From a checkpoint of a small transformer trained on Wikipedia.
Architecture: RMSNorm before each block, rotary positions, no biases in attention or MLP, tied embeddings, normalized queries and keys.
Each number is 128 + 32 x the weight over its row's rms, rounded and kept within 0 to 255. Layers, rows and columns count from 0. Numbers have three digits each. The size before them is the row's rms in percent of the matrix's.

# down: layer 8 MLP down (transposed), 704x256, rms 0.068, rows 253-372, columns 224-255
# gate: layer 8 MLP gate, 704x256, rms 0.0513, rows 254-373, columns 224-255
# up: layer 8 MLP up, 704x256, rms 0.0504, rows 254-373, columns 224-255
down253 101:119097092072156148173033097119134132141114118122075112108107116117135133152164104105112128118131
gate254 102:085138188125135092146142174072111063105056137121105163148106109163104141114144128152090157135147
up254 104:114100134189191139116094095115143133129112099177113131105083195109172144145133180147092119145139
down254 102:077124120144153123141122114113137148172129103152102196103070141093129100116105167123083085122156
gate255 101:155152160151158095134153129156231096138132142188082141167094083119127061150189163132063131155133
up255 101:093177116112151144104132100136067147102147149106136111173092137128096158104057123125129143033131
down255 101:122179102168165100138151109092177163121079103076113050210074107125152142163158040168150130165092
gate256 101:115083173131175154100181105120120091107135120199146114127101067126127169103211191147156101121088
up256 108:099155062151129093104076130110176093132089110087108150096104111150153112139130069168138067134081
down256 107:103135085110171123095149153103132098157123159108124122085131196178197111153105081128137155180103
gate257 098:100154127131148124137092108107153105084112140159124063141162165177157072153128114130129118137111
up257 095:126125100141144060110097104148119168151076098108171140101122119076158145117163130103176142095088
down257 095:085116157101134074171100073126125124107156140131114089129124158153095128203142148105139158148202
gate258 115:108152110086069135172211164116120159136102147176159193138138110107113147142166070106096187159180
up258 102:115150109091121169145190143079156143203111132089167157182144114123183115149120111150113142133157
down258 093:053132092113103175150159106092074145119122128135147166133130133160148081081115095113154119122082
gate259 110:086133143152095124191100118118129112108042108125113109167104140108103113131140127131117126155186
up259 101:078143198092120108131130127128100119120107103129117115114124145125154165092118167134148137083128
down259 105:050117158109141140181118147081081098147134088083142147125097122151117146049127111163122109093095
gate260 104:089117048105145162066194154116161185111098117091081104121115131152100148126140136208111185163125
up260 101:083117154058155124101147103103124134086135140159117077154118147147064058145137095166133146133068
down260 100:162126150115134137121169162170139150187153100086146130146137110141142075105139116105098135127155
gate261 099:064082163128092160185110188101123109177109111145055152090096136063153120107119134181082098146136
up261 100:126124151116064124172110146180185069126136123156095120083113093053143121160094126078113163077175
down261 100:138143123130123104182164141171130126108122161182142096149160140136121137126131094094079136120157
gate262 102:111178067092156179116155100121106103103118111176202064123190131138126140139148157113129157156139
up262 100:169135139135080082178106162068076146119156179098161137138142111102168152163133131162161123088089
down262 091:120117155161156173194184129115156204145209130091085126142119120118126209137137090148166113104127
gate263 101:092126077086145107080152090137205107140109161139160078204106149169143131101193110137141094122150
up263 103:140132108115124153172097146156206108107147137126095109124077151097139172148098123078082144187152
down263 101:054127096137080072121138097114065092088141090217160127154164172130130138144114104125102161143139
gate264 092:152097133118138094124130097046133102128117129117181084133138126086125142175154138159085154183118
up264 098:196144120130126093110172107129206120146125121146155096138111101123144083202149130169081164120113
down264 099:120104115082191191189168129152176141066062113163121162142147132144103131111152090140083114142118
gate265 098:133152084115086159115161138112134108114113102097125095117082114120149033106112118117119134105116
up265 099:143143066139104112179150154104082164191041142128142110162109107138131127105177124151061139101140
down265 101:074144135122114148221117153110109200133175173144128117120092136116103140176130159116138088131096
gate266 107:201150091052110138111170130142138126126094140095137109153174134137108135142116114062094130158167
up266 105:107082130098132104189055104170123159151122125107092062111185146163068102110128120179160135106144
down266 102:133101133109103085141113142144098062132135095077150128110144185142077144119083107082141128149152
gate267 104:082092165159122114217084148146089143100152075098096116174153115135127086099119138150118147141158
up267 105:153119132142100160108104095163149186103105144117165098152141131160157066087089123068168141105123
down267 103:135151121190165170156127120118079122136158128090139150186137097136159116151121095144135132123166
gate268 102:094110161119149114105096125151148080150128110137194138162147059128187182126130122100166095187114
up268 099:076157157193149090149142165082108131163109147114085165109124101146115126129122156126087161114102
down268 096:067131140131139129094133123172093097110106148095181125099111089144154172130077128106112089130100
gate269 099:123135104113115120124153149096109156131125186126126167100132125140113172130147133084171184117103
up269 098:176106094101117114054155148114132111123078114093061134080113088157066113073105098098159076115136
down269 097:138116077092137119153123171108110117127073073214102126105078069158171125112143160068109111120092
gate270 105:116110161141115103120127141128071094115156150080125167173177096148104152118122117094097112154165
up270 100:175127123123108112093094163133112088108102133159132145170087170162076134085121135050131118146052
down270 102:106077092155091159160172124064074197108118125117110110078082077156083147145120101191102106158091
gate271 096:146125120103140163092141122163094136124076167129157195105134109177122149135113090105091134151085
up271 100:114167143095149147084240103125103143145055138096167085173150172113097101150071092151159093101094
down271 102:145137106116065152151179096134141154135108131111075082142113166136081055129118142185154116118132
gate272 103:135156180145141136136116139080150094120056131141160092115138135159179132183128194061135096134111
up272 099:122109144154128131188129072125081158177129131094107163103145118111147142137155139096110160125185
down272 099:136168168125159097189152105105140091116123145187186142113114184131082130179123134107156167175180
gate273 103:125144150142176147083192090075128109139098109118106099119125075160122089157193137147115108141143
up273 105:103163177144125098167148118158105140128128116163130139113104076143120131141112141083102100162094
down273 107:113139102158073143097086127078187145110143084139201149114103123156143166098130103097155054143178
gate274 098:182114096169098168217143137145168149152082090098119094121092069130173183126148094129128159115156
up274 102:067119131149086138135123115160151075079073122128124085128153177111179076140149113111146062121126
down274 102:126158116130120124101157106087141107106118120185153104150156161139131135125063129145157060182078
gate275 098:142073049141194111118116087110161124129167130119131128129179071139146157093152165122105110157164
up275 101:197131111174064106081079111135140136091164174127158116152095122090108137150113117105133078087146
down275 102:175123161217086107154081138061166138122173140110078099125101104116146075124105106178154090059145
gate276 101:163113115106070182132179140131141129116091139106140121085140159085105140138116165132108183126129
up276 102:118188146156098133099133157129155145171143173057091137124172121059106136085109094085150138156130
down276 103:115137130176170124168159140071124064074129146050129116162150106143108111118144124159136119101124
gate277 101:147154133136113153146115123117141136171108154132137173102161186135166178192147063154133098108080
up277 099:077161143091128142104164129161093141146129145125115132110139193106186067088116180150135099081155
down277 103:143110116113085094140112137121129161112097097185154185123155144208066159133071130069114099165165
gate278 106:062183102144142113108141087147110155099125136119108158121128143114120132133152130116097144139133
up278 100:154147142171134085188134170163149158141096121099154124126174139110158119100119092183187118141219
down278 102:104114117141116123155140147114089048086116157142169196086170120186130155152116071161110098195144
gate279 101:154117130157149141114123169119152138135063140134130154130135153137135144117168114149096172105124
up279 098:097195151126105094122092157140119121140158097116147125160149018069155165173182164107120092194094
down279 104:091119168109132146091141161122129081113118100105071158170115074123147115098204128142082118120110
gate280 095:104170103101114102099121119066052089098098153110132091092131114084109141167163120097106106103175
up280 099:116135121105132109100123083096076159083106143136180117138095120145171127159081107148099235135114
down280 101:128149167170124103054119101095072189127128129126164109129109092136149070175124105081088115137067
gate281 099:085114124104108109057127123184161156143103137135152153133104157159104134152136071105138115175103
up281 104:094120136093168150172155115156136155112189131145159163126104132139152077121115146094125134154133
down281 107:185085146096115139173086199127139073118125120120134150168128124141138116079138141188146106190130
gate282 099:193081129126145127123146059090148132107085149132169094145133108094169152145092192179170122189150
up282 101:171134105139181135112122123148118144150129105125110136155130118075102156095235112116169203131143
down282 102:099133126145176099145069084109126095073109122121157110182157130144114154089121175067129137111131
gate283 097:174127083153131129153160116103068168145133154087150202170116111112145091123133106106105108123159
up283 095:139094177124160159126147149105103135111123148145151126119137158166158111085160141178138131120096
down283 099:192142086143085122163114109106145180066161086104062134075090130111160103136130119140145137070202
gate284 098:149147110106092111124146107103130108142077182081129105142130100141088154144094157108145145140142
up284 099:124114119077150116108122134178130095154081142074116129122154221150137153145112117068069127145161
down284 096:059100114076151221115184115107126082133148099136134088166061141117127089088101111192149106146047
gate285 099:107115074159077124126063102101100154096138145100104141082106067123142078126150171087159143162106
up285 100:099114137195122082129146140181082168124167131098191121111089106132087096128169158111187110123158
down285 100:131157089118125134153166110086056104092163134135125205133105092092135114115159104171153152113117
gate286 099:088110086167106116153083146115166129153171090127108145120103142164170114171118111134105127169118
up286 100:145108152144146055086132122130073149148102082159140075169134073105110153151151111118106130222144
down286 100:119148103124168189113117147157149076090154148053101152139107180116178099083095172161154132170150
gate287 098:116119125095132129103124139147137140130129139142117121171116132089134187176143131109140140142147
up287 100:142131192189110146201108117119181182151121146161121085121046152139136162141128104160141114136112
down287 103:148098113064108131134097135097147148089134093146115140097117087129157098117100120141130138148146
gate288 099:148125094176160176089140124110138103157174107145139096091104146154084137105141096101146125117108
up288 096:143159153111118171101130123134096135169100114082133098141134124137153135150147187158147146122112
down288 093:115128155125196122167115093142125150113107142124153129108145122140105157102131124145119137146170
gate289 099:166118162164114129136146119140074134132118123098050098188126145163120143185145103144088179139112
up289 103:078113107115123077173188141147061184139104087093111105066164100131182149126140125127150100142163
down289 104:136084128119122128137086126095136118151152196102091161147166143183192119134139092142120179109134
gate290 105:137089132172115127143152115166138119114125076123171087109127134085171101174113106077107155142140
up290 103:103082087202140145117153164197181123172142078108133046199151164126162096166080161151170101107152
down290 103:107130110164133118163117103099081058139114082066126198116176108166095134134144110080051161106135
gate291 101:131125100061170144127183099156188145114167172068147154137143179153179126133086082147086135075095
up291 095:096114119125156127144090209096124047110102106110071154097068093111115141125121148095136175134150
down291 095:154101097101136134129152063168152107169132203118128149133193195182149099131102076142144134148132
gate292 103:185126104110145083128090150183105110102088166129107113128130129139119085126178084102146132107157
up292 099:131153154050064151141139149115153160137099122177145147111095167095105126201135133084121104101113
down292 105:076112131145103165128138119114133126171115148080099162156088193068091124150119150130136179162141
gate293 098:126142163160111117112132097080102126106090153114109128137085154071144137135139122141154104126111
up293 098:164060142160070140143100191139123157104120108090144101122152078119085141125137130115124178118152
down293 102:187067088115079134136144139094054112136149110112116115070115158175149095097124116106144157102144
gate294 095:109063131091089121195161093114126127096082143163159114100126123089154150107178161090163108118060
up294 110:137096118144135143086143155164131093128146124066084097117099055120110089176101088190127108094140
down294 104:127077115161053124181139136133107081113101076160168135128128149113169092086169160090172136141050
gate295 097:131110107099189096154121131128105137139105137107082128091126142147115146079191179074124121081129
up295 099:183106114134084095150098134107111158137109167133114113117187134134136114149124146110195120100168
down295 104:134072140156051097148106090087116075104143147150172114107170168081095119161108094170185080116132
gate296 097:167092150104059137131088081164138121159117073125059103159133053168168169130134127086108169127069
up296 100:147099159124133109104108122131071124138161088092163101192103092165191120124089103084146118132124
down296 097:144169111124146150090115171127033119121125173100182121131101145115144068095124163161141103139176
gate297 102:058156089166130100099139146171105140113162110131143134098137130102170130185160159094135071192100
up297 102:119159195135154112182098165179116069112138169114079131133072046071120162122078120129139107096131
down297 106:080160122122164156117120134158090183064116050152136145075100144148114147166114109146044136174130
gate298 097:134127117154129101109150131129059108127141107112175170127203058097172161094117139099109083098169
up298 100:094117106145127113120056119108124110140114164175089164133191133127158079136153109107130193121129
down298 103:136115140095146141097113157129057149119149111099074112159182103135151166117165166140132120105097
gate299 098:155174136085166084104110121092042075140099144111086047126067090111150122128153108125118109125079
up299 099:136134164165090155112176129153155169130171072098114143140130125107102092144126096133134144162163
down299 100:151142122172191093160125141134103113154139107144127158125175137128141064140093150153147082128149
gate300 102:113135076114119136158123135124086133139142178099114085143141150121135117140082111071177164135137
up300 102:143135116120152145106169151178107117157129127092132128131063203133136089132092138132177176134177
down300 099:113125138135160079164160115129158139144112144166118131138149071192188145129180117093137135124126
gate301 099:104148090162122134188196154097094134135142150155136146103115109127148108143104111106232129118154
up301 096:145094083104101123102100103136175159193149139213138095105137149113123108177141131101134157057122
down301 099:113097131109167174146119159132110119152093139082139127161066132178111128094080118152132106085167
gate302 097:164154119111184113125186087127105138128105180181128123086142163117177137154128126176098135192139
up302 100:129199124101158116099160101128073144072148124120099117099179136145113133146107161209190097149133
down302 100:136111108107095147084143119155133147069132074168079138152074117121147097123158145187177156029118
gate303 104:047116106140138158118176163170150114115112165154131144077189113137145140142114103151064179090065
up303 104:093139111142117115083139168109171128047182186113105088144081166132117118094131099103074175128131
down303 103:190083125134142136093094115136099111135141117124184141226100139146097156149187183125142150146163
gate304 107:125098106145133119143139153150146103128141074151108129167164083123089159155147084146138139145088
up304 102:106150074137125119182176152103107114089105125151138162084156112114098124107132076178160092153120
down304 098:144129126081137125149130131124164174155118174136129124126080109142114128123188096177170101095139
gate305 099:080144097155106128097143151139114131188054142125116191116108165101147168124159117135090141106170
up305 099:136210184137175075150113082105065129120115128110127075052116119106143111120134112087112139099115
down305 102:115076134121150086178108151145167147155093168124074159075055140077141131163160140114192160143124
gate306 104:075130094154143160154086128174181113102114091159137167114143091100078150185122132128110201112112
up306 099:177066094093100092117127114091090116126127132125166117125163132082143101113074106196115116147154
down306 103:124170137131071138070144130180140115158161083155132090127106116127102159118116126143138116156163
gate307 105:130152109136126099082159137090129091120083109124126144125108082140160184116160104116189104103120
up307 102:119167125141173125069136166114195128104088156096156129159077156112117133117114132121088152127109
down307 102:137137147111141079088171195170165131091102094164144146079145112102150071113102087104140124181144
gate308 102:112225165124152168084058093141104098151162136147107093103116166112176153132174128132118126133124
up308 100:148149083176095107160172156154160152085155074131116121164149179045130068124121151119086114077195
down308 101:163196162172135199170108168094065051099099089131117110111146106138158130164184150116115154132148
gate309 099:097157159096154131125148083171193121147153114163122105158104178122107148108151126176132119143144
up309 092:151149081134084134115147117089115133114115165112163161122176137168145091099174208165098204059130
down309 097:102072158162132082117115210116149166126104095128089103135101172186109137120120118095165128148103
gate310 099:116130173159155065096111176160161084079104076138175126144195080104061079090113075179103204133104
up310 095:139132066108158190109070094125115181196119166145068195070123188139106175095147138109123111063142
down310 098:148152142132093146108129082131121038075102156123128101186154096122077127134156167123175158163134
gate311 104:126063155143126140111146166151109154107094111137189123156226120150100125132140098119170048143143
up311 105:138140133163103150151122211078192121108084092069112083127114140167151138112110103170113162157144
down311 105:102150154152091120160114138117168158107102162142135093083069129105126146128132107103133161151105
gate312 104:142133128085120139154197101131097207078155159105098192092070111104181149153164174097091155121146
up312 102:144166109159122143164138071146161159173132121145123161136154126089095154081099063146146152107113
down312 102:163119114142049090088108119122139147163201096100093138106159145127171125143101130103043108170078
gate313 097:080137064137140141136153115126132134123130070114111154143163139138133154106109054131109097147124
up313 098:161140110109065104055076112126125097176119158125121117147177102135176129083108123100188134124120
down313 099:132131099139101121167124159184069102152110094140138140133148161151158112113119110118160139105125
gate314 093:061138170080129108170098103176133065135098121123119075109108085062099104123177164149157120141101
up314 094:168169123181179127161182154133145154172166129131144074105079205169158130099120150089119113111158
down314 088:107105169102101129121145085123116139136063134191128111203141087160121143147150105080169194121161
gate315 100:080102155117078145107151091091128173082086064112143143102164123135095102108089121138134119093111
up315 101:126140089093092108141159127119133127121146084120061113127116093166148133142162118143135191129133
down315 101:141096090133160175100147126107070167157200144052152113112130128131095157168171122043106174180209
gate316 098:165142098146071128135117088121114102118118181116141189134123165141133073167139068104110141094108
up316 097:077143176161165109131125102138119083050120094124116135076125146094079110143180088162157192141120
down316 101:121063088177140125096145045119152149121167137120077163152120154112126115126095139105142157134100
gate317 102:134176123144116171115129169130184069083097096118143144124150122113168094193122157153122142094122
up317 097:097135084060148155110104153139165109143168129096124138129093131127096087104109134116099126106155
down317 101:161198156140092120118140093136107123059127137091158141171160160127123196158128114134159131099109
gate318 099:123158095164108141110125132172133094145175113091122158118101084090197191067155148122099105109081
up318 097:124156145174190127128134091113148134092132197129147101112135171108139124184161109173127062157139
down318 102:161188120120058130133139084078142144157148116154082115128128114164154099109114148141114111131126
gate319 101:076161059080086115084084107120120141093094180122088078101098130146079060106113160104096162136137
up319 102:064121174069202123066074130060081169134116148092067136171119154172157096176134116112126161144153
down319 102:119131123108127129155079160174152114139110139141128158143096146048098135157105096200099145113128
gate320 100:074145114096105166120147115148060164144096161156055132147097087149134085096156183130131115147162
up320 102:069146137164101133144025136157131126052133095119141137105133137150136106245091142126136086119140
down320 104:165115124046155114092082117137098191153124147065123144090168101107155144161157139115130111135075
gate321 103:074078120168082140166160097144035083168169129112113165107151099090126125129165101154146111128104
up321 100:152118145103079071082147099121180142127100116122120173121147133139129154126062166131136133071103
down321 100:109065159062103148151165118156103081139142156106128146086194098181139148103117098165116127141128
gate322 096:104202088081080105142161123122151131081124047132122075120144115124090127089168085196132175130123
up322 097:128136143119184159157134193138162166160154181151126160097132092207177100054148168054181146111145
down322 101:086076142124057169113118086076106121120167161106110151075165126146125169121112100119088109167115
gate323 099:132101155174144154188098086113176154172103155086166102150183129139108126128089158148153128108128
up323 100:116103086078097179199103144135113142159092030158133167197142137061118145180127135146159126127167
down323 098:159123148173144176123112131097146148188083062074165137182131081070150186119151069086133081129162
gate324 099:143101101112104122165109123140149122115142112111115111138200125171156154151135118129179144117186
up324 100:116099148121106184190104194100190159140131153111130158151126126125150172132126137122151151162125
down324 104:142110161136140091147193119123112124126137169133104117095117091144125112160165102107104121185112
gate325 093:093132125093119110108101187096132152128141176151102096105127178091109173146053143144072174117177
up325 096:115114169136124112132126103099138093153131108101108176165152141138137148178145146130122133156148
down325 096:095073148113111149139117191075187049134128149110144110087187131134132127102111134129085181171141
gate326 104:098133123141126154168147131081156136090092102102120082118176086128097151145174112151171122117127
up326 102:124096130139091147124112164141169146151103084137169152142155145116111155191128071152184198157157
down326 096:062091164096126089110156152073179118112072090128102131082152094112092095171133150123119123188151
gate327 103:124134068127087124121081105084134129116148131165138126118072117144119137102108179143066158163110
up327 100:129131093127088148114133140089155162133117063145124152150153101118057182175142153145081105152105
down327 102:137126101159119088120108050110117111174137129140116180068135209095118108087096161163091124118095
gate328 100:153113143106152105098144160113119100085140124137178099085131123150196165142141158123088135175127
up328 102:119161090197150129054085101110127157074134069147121076120157210164147093144130151104072146163179
down328 095:185128146114107102153172134129133100110116152162140147108092142083137138112138184179140157165070
gate329 098:073141088132130149081108199098139162065149145127098109117084117073135116158090147110102171173191
up329 103:121102119135132156194120147102161183121154137138058171104123198125126119136103137180183136208146
down329 106:109087137105162113122150066148130125189103167113148135140124114171128109103135083118148136126142
gate330 096:094115170081132090128129136076091071176124141112097062144139119165121101135136045064113085115192
up330 097:116147164133136172177121158146125140094100150139152125152095156132134080122184125104144131146173
down330 099:158135124122106161130106095230135127137100126190158151110145127170134122170153179153121134134195
gate331 092:152129120171105125102162138100079123117090120088061129134134119099084131140151160096122191184154
up331 088:086130130076136131166075146183148082159109179173161112122144177100202157160116110141082089141130
down331 090:131112104121095092141135137168120130153131115114109149149124129099152161159147101152033191167152
gate332 101:117040137132044076086116169132121143146117105137088125201089116103122066103153135098077135158111
up332 102:142150119139065134159140175114135146123162147154130138100099147057084131152097112136102033170151
down332 103:197159161143094130119127161183094128133155181146113128080163129084093149167094121133096154157148
gate333 097:101175162160118113075140169147149104098127044116137119135158125096073104148113196094118182107093
up333 097:135145101120124168118102182127146203163076170120083162128142115139105132145054106121138153108167
down333 101:119124121111106092128154129059152095193138172150111102154147095177193159132140108086061141143167
gate334 099:085109145138134118129164127181100102189137123145131163155143170136124154077123159156172088126133
up334 100:147160078141146128139141122127124100119061160157112151136110106137197141137137086103076118149084
down334 103:141119113167103144083118101154062150132151147130097093192069163073087135186107122178096138152144
gate335 094:117074100182103151133202141120162147136097111126129133132145152070146060183139123156114077166165
up335 101:138073107096104135127150059137162162088096140176158137167143200185105070171108117130084115129075
down335 103:122107178094153123138101112112164077124151106148109123140100051126141133066146158169153144053089
gate336 103:120140134187188174143159170086103201148086108179096147098143072136088113121111111121081128123108
up336 101:092178136126091085158181077083084112151101079153138147110091145121120103131083105125175125102098
down336 099:143076131101106168173086200162130131137130140076086109139064094072110105076132135135117154111085
gate337 102:165141134148060114162096106085121118121073165101119128111107096150101164114142142171140138186133
up337 104:077068099127179149156122111116090132131122097088099132128107139147140184074153118144151107130114
down337 104:114148144161081173112130171108107160159116069114131127115135128123162113126101079123129078087082
gate338 102:085103105113093104201174150108107140146074116096162103108135066160150126123169124098116129076142
up338 098:145136216073107110143159094131133085113148073070134085130123101149140167128151074145170098116149
down338 094:138169151139176161116129140139128153134141073126121159053139086126078146113088050153146070137139
gate339 092:113101163107145143124106054143114170108086091181123194110158103168158130086161136158125145136139
up339 099:147154099155155135125183115134161039142131123049136067097101094076169101143124122066124114167145
down339 096:152158126153123120157157083128105118132066130136121148144165172148139145096143208110183138119123
gate340 105:138109102138110133074133136117104140144133098134154163132168047103177085188112076135167160137154
up340 103:128157147159103179115107200091206137094135147176132063154144107115138111098120155133130114088100
down340 103:173152069135120089124084095128196143142141111122111166098116114172079145145128147098139146174132
gate341 102:051134136144174137103169146134137090092153110164146123150137078130163112106088147114083117172058
up341 101:104114147109068146132157141160110139155103090138136197112177184125185107163127146126148152116172
down341 101:140145091127083100121154150092134158142139092074095043113095141096111096162208129169105132068135
gate342 098:174091147094128207082165112081091155097131169124138124139147146106122089129107127151124130145135
up342 098:206121071154122141152165146076153104127115167089135175180142177142125140179083085093116136111112
down342 098:100092075153055133146122153097106169223144139092085092108079186138143091129119170084105119115082
gate343 100:069139078078134115144134149111130082163111130167147092114117158075129113214167121126140189105128
up343 097:131127107128103113131143136136103102149144103154153073141132117064112102145116121156122123095155
down343 100:121165119142096111161104052150115175142122130087091046108119157085107147126135164155133103070180
gate344 105:195085099115177117138165157042186129130165114109161123174099106075152115139164124123140147136179
up344 107:064104131070106182121164156076173172153122161132054145140104147113196115130146095179094126099095
down344 107:104092166117140078050146129131125114155132135152109154073106125154145186103119132183139131114106
gate345 099:066146058133078141124135151142180135158111107138125141126130129078092117116137084165098089083133
up345 103:148083107078153161112149164152116168129141163195149099083102096123135098102131168135108152148123
down345 102:156137147124139122112132106125109076062079056142117140185113129159093102107112139151096145113167
gate346 097:106107078153094168147124163151081128141152115154120149128151130096181164078162095112168118154133
up346 106:102122111124124070110116087131106083094112103118137128184139052064087116161077174139129164112092
down346 092:102112056113107081081134146137104102129117122112144165116156053129049148119138174134112134114127
gate347 098:085133087121117112173130150081125158153077123149071174150099122136212082108152191168084131082112
up347 097:147123114162103131170098121116178108124093115191074177137148146175149147151117179065188158101134
down347 098:144153139156123204141125162143124068122094141103148113190158115086069072108126154122231118096115
gate348 104:094155123109129124165053151126139126124112110169183149179142125138179126087093146093137173158129
up348 101:124099141132111107172158094133104125161119131094136203118164052128145113124139074136075093123132
down348 105:129173135132132142167148176101125160110092081085139172142118061159121133169063124070072074159109
gate349 102:133166134155134135121147139139107121107117089155099160160135186078070154050132164086167089144135
up349 101:085102166128083123147141073192112159195152132102097143123139116131124143075133150087173124187167
down349 101:103120157106106176116188118186135172164132122129124175128154124128124185094107155039121152122090
gate350 101:067112169126100140102122179104125139195090078137099083115159125109128125158180131109086103189105
up350 101:137075167138125127088086083052107149170103158147139114061169170171099139060165100147158077132095
down350 096:173109131098118124189128150078088119141123149145132104075159166111107173109121155169043111116070
gate351 100:123115145073109173136123183136149133124090132111121111141185154117065175127083168128151186126118
up351 103:135188147116151187117130134163151173126095142104105122117109136131151111147148114111146154108129
down351 100:109112100163126198122123117122093169098184136106132160091108077131147138120114117131075059125147
gate352 098:127107120161133112153148118112138098168147065142070174141158140105138123111217127106092195101161
up352 097:140125112131128094085142163140112131123156158112122128156100115044107064171124148081157188168100
down352 099:139221108146155097129121125130100075108175131109052122119104119081168117158099092124183113143127
gate353 107:119093092153060141128120115148126133114108158135154138106082070110134171147089093068111150185159
up353 104:195112140142107142161218113130110171126147116104169090103147222125105110079156169152179131115071
down353 106:108145163105154152114151184130102153126086138137186181174105181161103071156118191183166171087149
gate354 098:132151091119163079086168103195182079107155117156130130124180111168119162090112115095199113156182
up354 102:113128152102114151155177184077138121144152143108133110166105190079158152120143139160095147148109
down354 096:120106126119168112118137110131132126138201150170125149100177116143122189216176137136138188178157
gate355 096:131115069118166124158150166102180160162140107142163080119142109132095140085127126088086101107116
up355 094:132111057202134134141154110131159099169138107147131108101127146174134143117072132158138129118131
down355 097:160124143095104105137155148067128129156136100114112165103098212105108144170160085101081135150113
gate356 100:098180117125077130124140137161116084123060101141121094113147111097159143129176134108150074128177
up356 106:157104131179140080134122151090170131104102103099162121161115147085118130139090135132143094140157
down356 107:204044120118127097071188098107136174176212185095137139214120106165088124164105097123161101165145
gate357 100:107106110163208103102092138090134135110105077138167097098133104074139077123109139143145177126154
up357 098:160132093152144182148162101084098133116114108096128123142112118195070142119201049147148181132112
down357 101:151092126122157156090166064133124086127141119118138119125126137129110064107109139132130169111113
gate358 094:137139121225134122148183168150116147129134160097107110130109110117141166147201157127128170105124
up358 098:109142134174164144148160146116168172084147121099127133130077099076109126128178199148143093129091
down358 099:160123113150139117089101088152196123132129122110085109130085096132176090149115140149110107141103
gate359 099:061128139139141176109124127141054176140079132099097120158149106157124142159111145093152138062133
up359 099:158087122151094124092186138135184108129116155172088135118141023161083123080112090142141113119103
down359 096:113098122148144143068146140102144094094154144110138111110124128112136113092109141120144097175145
gate360 099:099137177105078138066139146110123111128105138112078133175085124072131103172125130101151124119068
up360 097:119127174128143108154172094173142149188136130131118167147077153192177150091188125103133092147157
down360 100:141091117122093144160119138177104179150104114108083129134087119122178096125154129126077159125151
gate361 104:095078085134077146128178113094113088132069112138085149213148114127118102102153134111131083134073
up361 105:115078113123138081141129129126137084166083117125149182118157102142155095138136130138110043078025
down361 094:155201118162155204104122146167107127169088099137125118176135141163097120161115084155094193085078
gate362 105:080100144133109150169118178118088105136130083106118128113109106065081129165128185137166132117042
up362 099:193164150149100139164198132129142124145114092126100177090081176159112143138121148111159166134146
down362 100:134096100113102135140108148121130071089147119113120172119134086160127155194153146204078126101093
gate363 097:070117089164136159130163093077143172174081128114106132130158100139149171101104069100103116160169
up363 100:140113148198159074144126112166131105087135171158145047083218143187089122101115121108126129111106
down363 099:160157112122116093153099128143194158162126106143125094106142133118083142134111118148060141128146
gate364 092:152143108120092119178103142169117135105068086144080134096171139092175136081163161086109138173143
up364 098:173152125103110168143138156153079143123135098156076107093103157084117110069111155073081123145143
down364 097:103077127121156113157115114136156187098157090112153057132145124129140140150118106147096155143159
gate365 101:111146150131174118116166136140125077149119160153204160147119118118104130198167094096157162147135
up365 098:077128139114031192103157148064113102169108145174086086132162156158135176148073101177112110090119
down365 098:054117119128063173077150135148096183146153149126089102071134081159132115106109107196140141149078
gate366 099:066154123088132107135095146145194147128118147145071100107163127066110136151177092091157141157140
up366 099:135117091184143088128116134110049154125139097144161155147129151201161183156189118146110118096160
down366 101:105139124154096148094091151055181103140145132127128105095168145212107128155123139096207082094140
gate367 100:117094134092100128115154144099102155149146127142196090139125118143193131160178096108144122088124
up367 101:126077150125132119127170203101154111102090170087145113177151104076143183133080149098183130166138
down367 101:120128111160156163134119135143128103119076145186113127136110092116125156181132139129083077069101
gate368 101:133172141072104087147155110119133143105121131088143145112132096132190132114158103068180098134113
up368 099:145181083208081134140158146126068112081157063144120084111099105104067108124107196157102148163117
down368 096:087115108162178150100164143119126122133125177185059087172171099134157124114108135105148098099105
gate369 104:118144107091103156131128124055139123105109163102073172127151103094067214178145129091177133203137
up369 104:068122133117129159138097120121145133164153118125109139101147060133077120156136151219149178110152
down369 102:109096070185156079085159172111110157118076093147199094192088179111143145121086131060100125144121
gate370 101:130146172103240127131073127141104130167079072081128127193105076104152095167103138120191120119126
up370 100:177148058110118122116138160064138138121130112134113174172142136155089129127069112089122183154118
down370 103:123059087087066169119169099144145096169161153136133106075145166144137123173101153159121111128133
gate371 102:124161108071140179136102125210132135124100098177142157093150162154154197123130076101135172115052
up371 100:132184167100144151169126111134143155079116151158149128061115113135142138144102150092138165116104
down371 094:108130099164135132169124171168165221116095118160143085111087163150083188188078172129173143123160
gate372 094:128102132096134136129145153101206089119148117084060077193203169154119166144113151157098174133150
up372 097:054143125082140157156166128164172130104143154166142159157091121129189155081140127101098159116145
down372 097:181121169151117084166162085085073112174126106217064139101065145176148132109105079132113122111140
gate373 100:168111152128167158152137059122141115111086119091154065088061159107092098129131120143125096127155
up373 097:175166102120142172163134127075145153129099147176087142148080137132104129148186120084107161125122